Weights of a small GPT-style language model, trained from scratch on English Wikipedia.
Size: 13 layers, width 448, 7 heads of 64, 45.8M parameters.
Each number is 128 + 24 x the weight over the matrix's rms, rounded and kept within 0 to 255. Layers, rows and columns count from 0.

# layer 8 MLP down (transposed), 1792x448, rms 0.0604, rows 878-908, columns 112-223
[[ 76 199 110 145  90 149 109 135 137 185 144 128 139 139 144 127  91 107 151 182 150 120  98 122 111 105 182  91 116 114 106  89 178 111  78  66 121 141 163 137 117 148  97 102  99 118 142 109 122 112 122 126 107 120 142 157 166 100 115  94  95 112  73  88 146 105 148 138 143 133 122  85 104  95 128 152 105 134 127 112  76 129 153 160 164 140 110 172  82 117 137 100  67 134 119 147  74 108 150 119 155 114 150 128 163 128 149 150 147 116 148 156]
 [163 128 145 152 146 142 146 145  99 115 142 137  62 184  85 123 145  95 125 156 118 130 119 129 157 172  77 101 150 140 148 113 186 146 132 136 126 101 103 135 128 140 145 115 129 120 135 102 148 138 104 103 123 124 123 132 131 128 101  89 149 140 101 153 143 177 200 133 146 125 101 110  76 148 113 175 166 195 128 115 102  94 139 136 142 103 163 120 122 158 117 102 112 143  74  91  69 131 139 128 126 141 101 100 110 109 102 121 103 152 125 117]
 [143 111 132 165 147 124 156 108 139 137 146 143  89 151 100 103  30 150 130 138 109 158 121 132  81 136 177 130  97 152  68  77 137 104 135 109 121  90 156 138 124 117 100 140 138 105 125 131 140 158 114  92 153 129 154 116 104 120 125 109 102 113 112 143 153  88 112  91 136 126 107  81 127 129 130 155 100 130 156 137  92 112 110 132 131 117  93 140  97 118 100 179 175 129 126 116 115 144  76 144 146 118  94 129 153 120 128  92 158 113 123 128]
 [111 176 112 117 170 162 130 107  99 118 155 177 126  98  92 146  61 135  65 118 116  96 117 103 160 107 137  75 131 155 111 162  93 157 157 156 163 132 133 131  96 134 154 116 144 109 186 134 100 119 148 137 167  92 142 123 144 107 102  68  74 139 131 128  89 114 108 160 110 131  75  90 104 156 155 130  82 144 140 140 124  88 151 161 136 165 104 145 114 143  97  67 170 132 125 157 121  80 124 117  98 161 139 150 142  96 109  98 118 139 162  88]
 [ 75 106 124 119 151 138 125  86 138 142 170 146 109 109 117 140 136 191 152 136 111 126 135 110 117 119 126 170 120 112 137  88  51 113 143 116  89 125 112 151 116 136 104 167 100  88 126 131 120 158 161 111  94 147 129 119 142 140  89 104 129  96 152 102 176 155 106 119 126 131 141  99 121 118 123 156 168 163  95 139 115 160 115  95 112 162 137 136 132 129 146 119 138 126 143 124 115  87 137 130 118 148 141  66 122 151 133 134 125 166 154 174]
 [100 134 104 144 169 127 159 146 135 145 125 146  86 137 100 146 151 167 137 167 133 107 171 151 147 125 186 142 120 109 166 168 137  66 124 127 132 131 117 162 156  80 111 114 158 131 139 110 118 221 100 116 133 122 125 120 106 155  71 134 124 132 143 162  81 102 169 131 191 111 161  58 155 165 138 128 144 141 103 116 115 102 121 143  86 118 130 155  72 125 138 137 108 163  76 147  96 159 121 124 134 135  86 148 172 127 147 117 106 122 107 100]
 [136  91 116 186 128 116 145 130 150 157 149 128 111 140 143 126 141 123 120 103 143 100 134 117 138 131 135 135 146 102 129 133 133 104 132 143 132 138  98 145 121 169 147 159 109 140 112  88 152 189 123 152 140 184 112  84 119 143 108 100 172 154 114 125 184  99 149 154 141  86 145 109  85 154 148 102  94 116 119  85 117 121 134 147 154 102 101 121 115  87 108 139 138 149 137 134 141 105 157  84 116 119  79 128 101 148  96 156  96 100 119  98]
 [144 107 110 117 110 144 110 105 110 113  93 119 110 149 110 128 128 120 175  92 149 138 136  81 119 133 158 153 144 112 142 133 122 154 142 109  93  91  73 135 113 174 107 115  66 167 121  98 126 120 139  93 136 117 119 143 118 140 138 138 101 169 110  99 128 148  91 127  99 146 115 151 139 107 113 115 131 129  88 147 163  99 121 134 156 132 116 134  82 108 120 137 128 116 143 126 150 143 108 153 137 171 117  59 122 102 141 116 159 161 154  89]
 [169 149 128 107 140 149 110 130 131 154 155 149 131 143  42 106 178 141 107 130 168 135 141 111 148 131 121  87 144 126 136 131  99 196 146  79 161 118 137 116  90 116 153 192 108 123 141  94  96  98 134 130 101 105  92 168 144 149 128 124 125 120 154 175  73  97  96 122  89 106 103  70 152 113 102 149  96 176 143 131 123 126 133 117 139 155 102 156 161 134 113 103 162 171  89  89 100  98 106 132 116 132 113 144 108 154 114 149 161 119 113 152]
 [138 140 115 120 155 131 128  79 115 115 129 135 157 118  89 155 141 121  97 124 143 124 120  96 132 116 117 145 139 127 120 126 153 118  94 148 148  83 110 132  93  78 104 145 133 120 105 126 148 103 124 110 150 154 108 121 106 114 131 155  98 129 140  94 145 155 146 111 119 148  95 131 127 131 128 127 101 129 120  87 135 135 146 118 128 150 103 155  79 156 126 150 135 137 148 101 109 160 136 152 110 120 123 125 134 156 140 139 145 154 111 105]
 [102 171 155  97 131 135 143 149 203 118 132 170 118 124 126 139 101 125 124 166 125 120 119  97 136 120 125  96  95 156  98 117 115 105  97 168 142  94 119 169  89 120 130  72 140 144 114 168 117  97 113 152  91 143 139 136 179 132 139 121 112 133 153 117 132 141 137 120 138 142 125  82 128 131  95  98  80 111 134 160 143 154 113 132 119 172 154 134 119 137 136  89 107  94 128 121 165  98 136 129 125 142 116 146 121  90 164 128 156 135  85 131]
 [155 104 176 137 126 134 138 170 109 128  99 119 140 126 112 173 134 116 129 120 128 113 147 144 119 126 174 150 119 143 122 151 162 120 105 136 161 117  83 114 141 114 117 142 135 167 111 157 191  90  63 164 143 132 141 133 101  96 144  97  78 167  85 112  75 112 126 139 143  86 143 123 123 152 164 136  99 146 143 134  98 110 144 105 152 143 132 113 129 165 134 151 107 144 164 164 117  98 121 105 113 152 140  90 103 151 137 125  60 136 147 179]
 [134 130 113  94 132 110 123 165 136 124 157 107 127 131 123 119 132 100 132 108 125 127 135 161  54 134 103 188 137 137 135 163 121 157 143 141 111 127 120 100 133 144 174 146 124 126 160 138 111 171 138 109 105 102 106 127  84  94 116 150 148 124 117 132  92 112 166 172 121 135 106  82 119 129 127 137 131 122 111 128 101  99  85 144 142 107 129 134 156 112 118 111 135 121  97  85 155 156  98 133 149 106 133 104 131 131 138 169 151 128 124  75]
 [178 151 111 105 142 134  97 117 124 126 143 121  94 149 132 142 125 106 113 156 145  82 139  66 123  95 104 156 173  82 105 105 167 179 168 118  79 106 160 120 109 102  90 122 153 145 118 154  99 110 143  70 132 133 120 183 130 141 102 127  88 108 159 126 151 126 124 118 104 139  78 118 126 125 142 152 166 159 160 144 108 131 117 139 150 132 108 130 140 163 156 135 113 121 107 111 115 175 120  84 114  95 103 144 125 128 121 146 118 113 135 102]
 [114 145 117 159 145 151 148 162 105 131 130 152 172 126 111 160 171 126 169 129  98 109 150  97  94  57 124 128 117 166 135 122 157  97 136 105 165 115 132 112 139  91 131 143 143 132 118 130 121 142 119  92  71 129 119 129 113 110 115  82 122  94 131 158 147 143  90 109 124 141  88 132 140 107 103 191  96 113  89 129 140 166 138 153 123 146 184 191 111 153 151 105 108 110  90 148  97  99 105 156 146 149  96 120 129 167 149 108 141 139 122  96]
 [ 94 162 103 126 117 109 150  82 125 130 133  64 142  67 120 128 121  83 144 156 145 181  77 136 118  85 123  95 145 182 126 120 165 163 128  79  87 111 130  95 134 175 131 130 114 132 129 148 111 150 116 163 113 137 164  84 144  96 105 163 121  92 140 111 159 126 125 113 165 137 163 102  90 155 112 157 123 196 110 123 108 168 174 131 160 137 110 123 154 156 100  98 114 160  62 128 134 141 140 170  81 147 146 122 126 139 145 135 115  91 137 110]
 [166 112 119 131  80 140 144 159 136 122 147  97 116 131 158 150 123 126 151 150 113 112 101 137 136 174 108  58 111 151 119 146 123 101 169 104 109 152 104 125 133 151 110 111 116 161 140 155 151  87  88  83 142 135 152 133 103 119 140 109 146 148 132 129 149 139 133 119  98 151 130 119 148 120 126 123 134 164 121 127 127 133 106 197 150 155  92 145 180 116 156 132 161 130 178 108 119  98 104 127 121  94 158 186 134 142 162 119 102 112 116 150]
 [111 158 119 123 171 131 126 132 119 106 137 131 120  94 116 170 129  93  92 100 136 128 128 159 141  81 110 106 132 101 129 126 109 110 117 133 142  96 107 130 175 113 124 129 111  90 124 109 119  92 155 137 119 140 123 120 122 109 107 126 142 138 116 146 133 119 142 121 153 166 116 155 111 135 110 109 128  91  87 124 159 115  85 135  97 121 122 150  62 112 107 127 130 102 168 140 140 139 132 121  86 122 127 185 124 120 176 126 141 112 127 128]
 [111 100 158 128 115 148 149 101 149 131 157 133 106 109 140 124 144 163 107 133 145 150 127 172 123  86 122 163 130 122 117 139 136 127 131 113 123 109  83  89  91 179 130 108 157 117 144 121 115  77 125 146 118 126 111 182 117 144 170 135 133 142 119 118 135 105 128 100 185 111  58 139 136 135 110 113  98 107 153 115 129 164 110 107 130 109 145 168 131 102  98 103  88 111 150 135 129  86 123 114 128 143 140 202 113 115  98 125 142 150 122 123]
 [112 103 137 144 125 136  93 105 106 137 103 153  80 121 182 117 127 151 146 138  93 129 155 180  85 107 146 111 102 146 141 174 149 105 122  76 112 109 123  82 112 160 148 123  89 157 147 171 141 104  84 153 166 102 140 165 100 129 130 123 101 174 143 135 127  79 117 132 110 161  80 132  94  91  93 137 136 107 129 144 102 131 138 132 115 107  90 116 122 126 121 127 103 146 105 120 115 138 141 120 124 172 137 108 155 128 108 104 145 143  97 104]
 [160 137  99 113  93 166 123 133 127 171 163 130 118 126 137 137 128 131  56 127 110  88 154 122 139 185 117 109  66  85 122 141 160 132 126 168 129 153 137 111 153  76 156 153 112 159 136 124 112 126 110 128 135  97 173 150 137  84 162 103 133 134 150 174 117 141 141  85 129 117  93 126 134 147 136 102  88 166 156  80  99 157 101 125 113 191 125 135 171 175 131 142 137 167 134  95 152 154 140 143 190  95 150  88 104 127 160 121 158 113 139  90]
 [152 141 144 143 110 173 126 116 149 116 119 164  82  90 127 141  89 125 115  91 152 147 108  94 133 127 112 136  85 137 130 136 104 120 104 133 119 153  79  74  97 109 129 143 170 119 169 123 102 138 103 113 156 107 146 151 168 167 131 112 148 112 112 147 140  94 107 142 113 112  99 144 116 172 120 115 143 166 106 122 113 156 118 137 131 131 106 114 195 125 155 118 100  72 110  93 126  99 119 140 178  78 128 111 148 100 110  86 126 107 168 178]
 [132 102 144 149  98 130 110 114 113 157 130  97 118 157 112 166 143 114  97 140 186 139 107 101  88 172  99 118 129 109 113 139  96 115 136 128 123 124 123 115 129 108 134  86 139  83 120 137 168  77 159 166 111 114 119 114 144 135 133 122 136 134 140 120 155 105 146 123 147 163 129 134 136 125 146 128  95 130 124  68 150  91 139 140 108 125 134 142 120 144 113 125 136  96 148 162  91 160 143 145 100 165  94 122 134 136 149 115 114 113 128 161]
 [142 112 146 148 154 148  86 127 125 148 144 133 132 137 148 129  71 166 114 139  78 109 129 121 123 137 126 114 120 135 112 105 117 159 102 162 132 155 124 118 124 132 149 125 155 155 102 119 135 147 122 154 128 128 141 125 111 102 102 114 121 141 112 165 125 138 143 132 116 113 104  93 114 110 112 134 113 134 135 125 146 108 105 119 145 146 114 107 132 134 139 143 148 119 145 131 138 111 113 152 110 132 145  88 150 114 139 121 119 129 108 122]
 [119 114 111 127 100 124 125 194  97 131 163 132 128 162 141 102 192 106 111 124  91 140 102 134 162 155 143 132  82 129 129 140 120 121  99 149 139 171 135 127 119 133 133 135 116 131 125 122 143 128 128  94 125 155 162  91 137 103 163 104 127 115 108 135 151 149 130 129 122 150 114 128 103 141 151 110 135 130 105  82 146 112 129 137 141 124 150 144 146 111 156 105 140 138 147 123  91 154 110 148 141 136 125 168 155  95 103 129 132 127 120 139]
 [141 117 119 114 112 125 142 130 132 106 132 109 120 158 138 149 107 106 112 129 100 138  96 133  74 123 162 154 140 135 102 105 170 114 168 123 141 145  98  89 130 129  91 147 134  97  81 162 108  77 131 129 115 133 117 123 130  76 100 106 103 138 127 122 152 105 130 108  85 152 149 119 111 144 159 179 123 135 174 123 116 120 128 153  67 131  87 152  87 132 118 117 110 157 120 106  92 147 120 108 108 191  92 140 110 135 125 103 141 109 150 106]
 [117 123 173 133 173 133 111 114 153 155 113 115 110 183 191 139 139  95 131 133 133 114 123 127 129 103  91 106 146  89 168  61 161 173 144 114 156 166 143 173 161 158 110 145 115 140 153 131 118 156 113 137  99 136 169 131 114 131 138 142 183 173 102 116 157 106 118 139 113 105 125 109 155 121 109 130  98 134 111 102 138 131 154 128 162 146 122 146 121 122 123 107 142 167 127 121 125 111 146 122 155 101  94  84 162 160 120 118 138 152  94 131]
 [149 104 130 109 124 114 111 169 131 116 151 152  73 194 121 133 123 104 116 138 147 104 122 110 132 124 116 118 140 110 121 159 105 164  87 134 107 135 139 129 113 180 167 116  99 115 128 124 147 104 183 106 148  96 182 103 115 142 110 149 130 121 119 126 118 128 119 153 119 152  68 131 168 158  98 106 139 129  95  86 129  67  92 101 150 199 107  81 113 137 169 162 132 103 137 101 143 108 156 202  72 130  79 151 135 158 169 145 145  76 101 149]
 [137 141 148 143 106 131 114 102 119  73 138  91 129 203 126 155 125 139 110 104 176 169 131 137 101 115 156 132 116 155 134 159 108 143 135 138 159  99 193 111  65 159 137 137 130 116 154 137 125 162 135  88 133 107 130 114 148 162  91 135 131 116 112  82 149 125 128 151 129 136 122 102 117 146 140 117 103 144 127 141 153 125 140 149 170 148 132 141 135 130 101 150 151 125 125 137 107  89 132 149 125 144 113  55 130 120 111 136 128 112 142 155]
 [116 104 133 104  97 135 109 140 124 138 138 108 131 119 139 109 124 112 159 105 160 144 160  94 107  96 122 140 163 121 133 129 135 173 137 153 134 102 140 113 134 132 144 156 126 142  84 118 111 163 115 164 176 106 146 108 113 104 161 168 107 125 101 100 107 158 155 133 134 106 144  75 109 131 114 112 127 125 117 142 113 137 161 154 159 150 107 156  93 114 144 126 154 111  99 120 131 114  83 136 113 129  65  87 100  80 176  85 117 132 141 113]
 [140 177 154 159 132 155 112 150  85 134 113  76 134 105 132 104 114 112 125 162  95 142 107 144 121 116 143 149 168 148 107  98 117 115 101 111 109  92  84 126  91 169 106 131 145 118  92 130 137 162 136 135 121 111 104 118 135 165 131 118  98 145 138  85 124 142  65 112  99 160  78  83 145 188 115 139 125 115 104  93 161 139 144 169 127 124 119 131  93 112 129 130 124 130 142 148  80 154 141 102 140 161 160  87 146 147 103 131 112 106 131 114]]
# layer 8 MLP up, 1792x448, rms 0.0807, rows 879-909, columns 112-223
[[185 107 135 150 164 122 139 125 174 130 150 154 139  92 113 149 102 103  86 181 136 106 177 140 120 132 155 127  82 108 159 136 177 130 105 167 129 115  82 112 114 113 118 125 123 110 128 118 142 173 144  91 129 101  86 116  76 140 115 102 135 110 108 157 152 117  88 141 131 125 168  99 116 146 172 154 153 112 138 132 123  79 128 177  95 119 140 105 123 156 142 153 113 132  84 135 131  93 143  92 106 100 150 141 110 139 136 121 140 148 117 159]
 [146 157 131 127 110 136 172 116 137 162 122 100 111 128 137 106 134 138 152 112 122 104 111 149 124 147 108 141 181 172 156 158 132  99 121 110 141 144 142 107 118 108  96  86  63 114 124 153 134 140 134 140  89 169 110 162  99 133 194 135 167  92 122 123  90  98 147 153 104 161 123 130 120 117 134 122 128 149 127 110 171 158  89 126 121 173 120 124  92 138 148 155 135 137 146  80 129  90 155 169 158 120 124 138 137 135 138 134 143 140 117 126]
 [143 116 104 172 141 127 168 172 129 176 128 102 100 132 116 169 118 117 120 119 150 123 143 108 188  85 111 137 163 132 107 127 155 112 137 135 186 122 134 127 120 120 119 137 151  76 113 153  82 130 110 173 146 134 132 112 120 127 115 139 152 148 154 109  86 116 119 131 143 131 100 108 124 110 154 108 166 122 125 192  62 153 145 210 113 113 119 103 115 162 150 148 149 119 109 129 134  88 124 115 123 125 124 103  95 142 133 137 130 134 122 123]
 [144 133 179  98 141 163 151 164 164  97 158  64 195 138 169 140 142 106 167 157 154 120 127 157 114  93 117 114  97 115 120 118 135 107 184 112 106 117 148  74 116 157 185  88 106 119 137 122 119 181 109  94 116 130  85 114 120 100 132 135 114 107 109 147 152 137 177 115 142 141 114 111 125 143 110 104 114 144 173 173 125 112  93 150  83 110 104 115 132  93 102 169 142 128 110 175 148 136 146 118  86 126  87 113 149 164 123 164 129 104 134 125]
 [ 85  66 100 121  80  99 145 126 132 118 143 129 122 138 120 112  65 178 114  92 133 131 146 174 150 139 127 134 121 151 112 137 131 165 100  84 164 118 153 143 150 175 139 101  99 123 138 129 114 148 141 107 119  92 100 147 166 130 133 124 103 129 101 130  88 120 173 134 113 150 134 143 156 140 148 123 150 163 157 113 165 158 137 141 129 136 160 144 107 172 135 105 115 138 119  95 111 133 107 130 126 120 132 130 108 129 107 135 119 115 134 129]
 [113  95 123 126 180 120 136 133 141 128 126 112 127 125 150 166 133 157 122 135 198 134 125 165 124 142 124 151 116  92 118 185 120 138 142 157 138 134 118 135 117 164  87  91 119 143 127 185 123 138 135 145 107 154 104 132  98 139 113 140 140  96 113 117 156 114 110  97 110 115 124 136 140 106 119 121 131 123 175 104 139 151 115 143 169 126 180 129 118 177  82 138 177 137 142 145 122 140 133 136 105 120  99 123 169 128 114 119  94 112 180 125]
 [ 99 163 112 123 113  95 128 175 165 172 174 111 102 139 140  84 129 120 164 114 114 159 129  87 142 167 103 112 102 179 148 127 141 135 188 129  96 157 139 110 116 125 132 149 120 144 111 114 150  90 180 124  90 134  95 110  99 133 148  95  83 137  98 120 133 111 131 148 122 115  96 132  81 150  93 137 180 113  93 162 101 140 153 119 113 131 119 109 148 113 111 150 132 149 154  76 145 102 154 112 122 129 132 113 118 164 161 117  80 143 102 142]
 [119 138 137  95 109 128 142 105 110  99 161 111 123 131 140 168 137 132 108 143 190  94 167  93 129 138 139 158 107 106 132 132 156  84 138 147 191  91 131 106 114 150 121 136 120 122 149 109 150 114 131 162 108 133 101  94  90 125  99 156 105  86 153 138 127 144 115 116 158 126 107 161 116 158 116 120 113 136 161 164 105 116 131 113 153  88 114 112 127  90  87 118 128 123 155 142 143 128 135 146 130 161 133 162 105 143 127 121  93 109 134  98]
 [110 106 139 120 124 141 109 136 170 125 154 115  92 110 144 139 111 123 125 160 136 134  87  93 119 123 154 153 134 144 118 154 114 132 158 121 136 112 128 111 138 106 142 131 123 118 108 127 125 118 147 125 155 165 117 178 136 131 117 136 111 145 123 163 127 107 124 173 135 118  98  78 107  84 119 125 122 127 133 128 160 143 158 128 157 105 121  97 141 137 134 158  89 121 154 137 136  91 119 102 103 137 109 131 135 155 115 117 106  95 141 136]
 [164 158 164 147 121 140 143 111 159 152 134 104 102 126 144 142 137  89 141 114 122  83 171 133 134 137 130 118 112 115 148 174  86 131 127 132 135 108 115  62 108 143 118 174 136 155 141 130 130  87 133 114 119 138 111 108 132 142 129 123 127 112 143 144 124 136 119 160  81 129 168 144  77 129 157 182 147 104 127 159 165 157 140 121 144 141 109 127 117 133 161 138 118 128 142 144  88 138 110 166 121 165 125 138 109 125 101  97 143  93 157 121]
 [161 135 139 120 133 104 123 116  97 112 119 110 100 108 104 151 150 120 114 137 155 107 162 134 106 144 119 121 139 110 164 122 153 134 126 145 117 117  90 141  97 138 134  94 128 131 114 149 122 131 112  66 125 127  93 122 117 113 125 168  78 116 119 134 101 145 153 149  96 167 127 146 135 127 142  99  99 172 123 121  96 114 129 154 112 131 123 138 115  92 124 115 122  83 130 105 141  91 151 128 110 173 134 111 113 135 142  98 128 117 122 103]
 [153 135 120 159 129 134 129 136 129 159 142 156 115 118 163 102 125  99 141 163 113 141 164 133 147 125 112 139 109  92  83 156 123 163  88  85 189 149 140  67 130 144 134 112 130 116 112 124 128 154 146 145 119 166 125 105 138  79 110 118 117 119 156 119 142 105 113 134 199 102  86 104 128 118 130 150 106 148 173 104 108 125 102 105 157 134  92 167 136 151  89  62  99  86 137  94 158 122  78 139 130 109 131 114 120  99 134 113 142 138 197 159]
 [123 132 145  89 135 160 111 105  72 109 106  97 119 139 117 105 125 107 128  83 129 120 144 162 106 109 142 140  73 150 140 140 110 102 113 120 150 145 151 100 126  97 111 127 105 167 140 114 181 151 117 112 114 111 148 166 133 132 129 166 141 118  98 109 120 115 101 117  90 132 154  89 135 127 134 150 162 137 154  91 101 120 134 156 102 129 133 108 122 107  95 136 119 120  85  90 143 125 115 131 167 153 139 131 104 125 116  88 122 121 133 120]
 [145 135 166 109 149 145 165 147  84 115 125 117 137  95 154 130 102  98 165  95 127  93 180 143 113 113 130 141 130 119 122 169 142 140 101 103  73 146  79 135 156 119 138 113 155 121 132 122 120 147  90 156  96 160 134 107 116 129 165 119 184 107  98 141 125 105 136 102 121 140 139 145 117 108 135 132 146 129 137 131 139 157 123 131 147 108 135 158 113 129 109 102 114 161 146 120 125 110 144 178 114 120 148 105 136 138 113 136 135 104 102 125]
 [112 125 115 165 150 159 153 149 153 114 131 125  81  79 132 147 134 147 103 113 109 147 171 124 111 111 140 104 141  83 175 179 124 148 146 143 118 137 127 128 188 148  60 155 150 131 112 143 176 106 125 144 117 122 122 155 165 126 131 129 132 116 133 103  96 131 108 124 128 112 108 186 122 145  82  95 133 130 144  87 157 147 156 144 115 130 106 138 116 128 113 159 124 110 130  95  92 109 136 137 134  94 129 100 155 136 105 154 101 108 131  85]
 [115 127 111  86 139 142 143 131 110 145 102 130 107  88 140 147 151 146 119 113 177 121 119 134 110 100 132 140 165  93 167 178 121 109 143 142 121 144 170 101 128 105 126 146 109  93 121 109 157 109 161 150 148 120  97 125 101 142 127 104  74  82  72 122 108 146 117 153  96 140 108 115  89 130 159  57 165 153 154 167 101 158 111 129  88  92 138 136 106  94 140 141 138  77 147 190 137 133 114  81 148 148 102 136 144 169  73 144 130 144 166 125]
 [142 102 117  91  95 103 135 179 160 105 159 128 123 127 134  91 130  53 123 163 152 131  85 126 144  99 152 122 106 136  86 120 124  96 117 170 101 147 171 106 101 165 118  80 153 120 126  93 172 112  89 120 156 166  98 158 139 111 155 113 113 124 114 124 137 106 109  84  88  67 148 119 120 117 122 104 108 112 164 121 115 182 110 113  96 125 121 140 102 117 132 156 142 158 118 120 102  82 143 166 113 141 138 101 123 160 143 154 118 105 141 123]
 [163 107 132 154 134 102 129 140 130 119 128 132  92 145 149 124 113 117 122 123 211  81 133 128 156 100 106 102 145 136 117 117 130  98 154 148 141 150 111 132 102  98 111 127  95 100 129 112 121 137 109 119 115  96 143 136 110 135 143 147 149 105 123  90 177 140 148 135 164 144 186 163  88 123 121  98 139 123 191 129 164 120 122 153 124 154 118 137 145 111 124 150 170 127 155 121 140 141 107 137 110 114 131 144 140 108 154 117 125 138  99 108]
 [142 121 190 105 128 137 132 130 155  96 134 131 165 103 105 180 132 154 130  94 136 112 151  73  94 124 158 145 115 158 126 154 130 113 117 103 140 123 100 112 168 126 138 144 147  94 125 122 115 119  82 105 124 156 172 124 144 105 126 125 134 105 129 123 130 139 117  65 163 117  91  88 125 132 106 148 162 109 153 146 131 177  83 133 112 163 129  99 105 133 128 108  77 163 136 157 149 113 120 151 119 145 114 135 180 141  72 119 115 128 149 136]
 [118 147 143 160 130 116 162 117 135 124 150  85 151 117 110  75  75 148 170 127 123 115 102 100 143 107  98 140 145 116 171 121 128 145 151 159 101 128 134 110 106 123 121 126 132 147 149 125 133 120 148 119 132 131 155 129 145 151 161  95  84 129 100 156 125 119 138 117 184 132 147 185  83 149 121 132  92 142 119 180  96 146 113 115 154 151 114 130  94  92 103  97 130 175 106 117 135 134 103 103 148 115 133 119 119  78 113 144 129 172  97 136]
 [154 149 135  98 111 141  99  92 100 161 115 191 126  66 130 185 129 157 126 152 158 139 144 127 132 123 127 147 158  98 141 159 156 106  97 122 149 152 107  84 116 101 119 121 123 130 133 126 191 152 127 100 137 113 150 108  98 140 137 105  87  63  89 123  86 110 110 109 117 159  94 151 138 144 136 146 156 148 142 108 106 122 140 140 122  91 130 167 150 187 136 142 106 133 123 121 134 103 132 133 120  81 106 103  93 137 110 116  85 124 174 150]
 [144 141 124 136 135 162 106 127 109 114 114 117  85 131 134 155 132 159  97 131 160 136 143 120 110 100 137 122 130 111 129 137 115 123 149 124 112 120 127  95 124 113 140 158 151 126 151 131 115 138 115 146 137 115 149 120 168 167 124 141 116 132 148 140 140 129 199 151 154 106 117 146 181  83 124 161 133 155 139 110 124 133 114 126 127 154 109 117 110 152 136 106 113 108 137 125 139 124 109 150 118 120 135  77 143 110 118 114 125 170 150 127]
 [116 134 141 127 142 123 142 148 111 114 157  93 140 124 120 125 125 138 143  93 114 135 154 112 146 150  89 119 109  83 146 126 114 157 140 117 117  93  96 135 139 144 115 143 118 116 125 106 106 163 128 121 110 169 109 167 128 143 114 140 140 130 143  89 127 133 120 134 143 106 146 119 164 125 138 129 140 152 135 142 140 110 150 151  85 106 159 120 154 131 127  99 129 127 136  57 119 121 133  96  98  83  81 151 146 131 103 143 135 108 122 123]
 [136  97  95 135 132 140 125 106  97 182 130 118 153 128 162 148 116 151 127 146 195 101 119  79 125 140  88 182 155 156 174  72 174 136 148  99 166 131 137 162 162 112 127 119 132 158 105 105 149  96 110 105 131 127 119 141 130 139 141 126 153 116 113 117 114 132 153 122 133 111 107 114 141  94 186 146 106 123 126 129  75 111 161 175  98 110 155 169 183 151 111 103 131 150 160 143 132 104 123 156 128 120 128 162 129 157 193  92 145 121 107 136]
 [135 136 123 126 140 120  89 139 133 192 133  98 138 138 102 132 122 124 135 124 137  87 151 115 146 102 157 144 129 134 146 151 141 151 159 147 134 177 144 156 112  70 156 138 113 151 109 140 109 124 157 139 126 129  70 155 150 193 123 150 118 143 147 127 102 115 132  80 135 139 158 140 116 134  82 145 118 141 118 163 161 140  98 144 115 140 134  98  98 160 166  61 101  99 119 144  73 185 115 110 167 122 120 129 107 157 172 118 128 101 125 163]
 [111 145 122 152 133  86 114 136 131 155 142  95 121 130  94 158 133 145 159 139 164 103 125 125 188 114 133  95 119 106 129  99 131 148 124  45 153 111 111 205 105 108  97 161 143 115  79 113  98 112 160 134 158 119 109 139 125 103 157 107  73 142 133  85 148 119 139 158 114 110 152 120 105 125 147 109 116 131 138 144 148 121 154  90  88 134 128 163 153 110 137  77 136 109 152 119 161 119 108 129 100 135 126  97 136 149 100 125 125 191 125 142]
 [ 78 134 135 101 104  98 114 123 124 189 116  86  75 130 109 167 128 145 160  90 141  81 115 178 109 136 121 141 196 130 136 129 118 138 125 112 104  70 135 111 144 134  71 113 133 114 168 159 183  94 112 131 178 139  91 136 118 124 124 139 126  84 165 113 134 122 108 105 114 101 122  83 122 106 142  98 138 133 107 135 156 167 112 159 145 130 148 112 192 114  55 126 146 118 119 101 122 115 141  98 159 146 114 134 145 139 122 111 134  96 128 121]
 [132 111 122 156 109 108  92 163 111 113 137 127 125 124 131 151 133 108 124 125 150 106 150 119 153  97 114  72 138 137 142 145 137 183 111 135 147 135 125 117 118  92 118 166  96  98 154 154 107 158  91 131 139 117 117 145 152 180 115 110 136  93 142 118 107  74 121 119 159 122 107 161 104 141 125 142 146 109 144 108 149 148 139 125 119 117  89 157 121  98 140  98 141 115 144 141 117 122  92 149 180 110  97 115 121 157  94 129 162 143 129 108]
 [123 129 145 102 142 137 135 121 116 127 121 109 160 127  86 135  94 109 153 172 121  94 160 155 106 108  91 103 118 102 120 155 149  86 112 118 170 103 124 137 120 142 106 115 111  90 114 149 134 177 100  98  91 133  82 125 105 132 162 109 166 130 155 138 117 100 117  96 105 163 170 145 129 136 140 133 153  88 104 142 178 133 157 153 107  83 130 134 119 107 115 103  98 153 147 151 111 141 129 127 135 116  92  97 135 125 157  98 108 111 101 125]
 [ 75 122 101 157  93 152 101 135 138 122 148 104  79 119  69 119 155 151 107 144 158 136  94 116 103 206 110 111 108 102 158  70 133  98 112 150 126 132 148 163 171  65 131 105  81 115 135 121 168 146 119 133  98 123 169  76 139 133 146 128 123 137 139 110  93 120 117  98  99 160 102 106  99 104 121 120 132 129  88 154 141  98 150 126 124 136 151 135 128 153  89 121 124 120 146 105 126 101  87 139 154 109 129 113 147 119 171  90  82 124  86 125]
 [133 116 131 106  92 166 129 137 146 105 126 107 131 159  78 158 139 117 142 105 103  96  92 149 168 105  94  92 110 128 103 127 118 122 176 113  96 123 154  97 139 182 137 128 122 121 118  81 151 117  90 118 118 118 145 148 101 110 125 158 116 172 160 127 128 141 132 120  98 113 120 114 120 113 126 127 148  99 137 141 177 125  78  82 107 132 136 136 127 133  94 136  95 133 112 120 112 158 129 120 155 130 114 118 140 145 137 102 161 127  97 170]]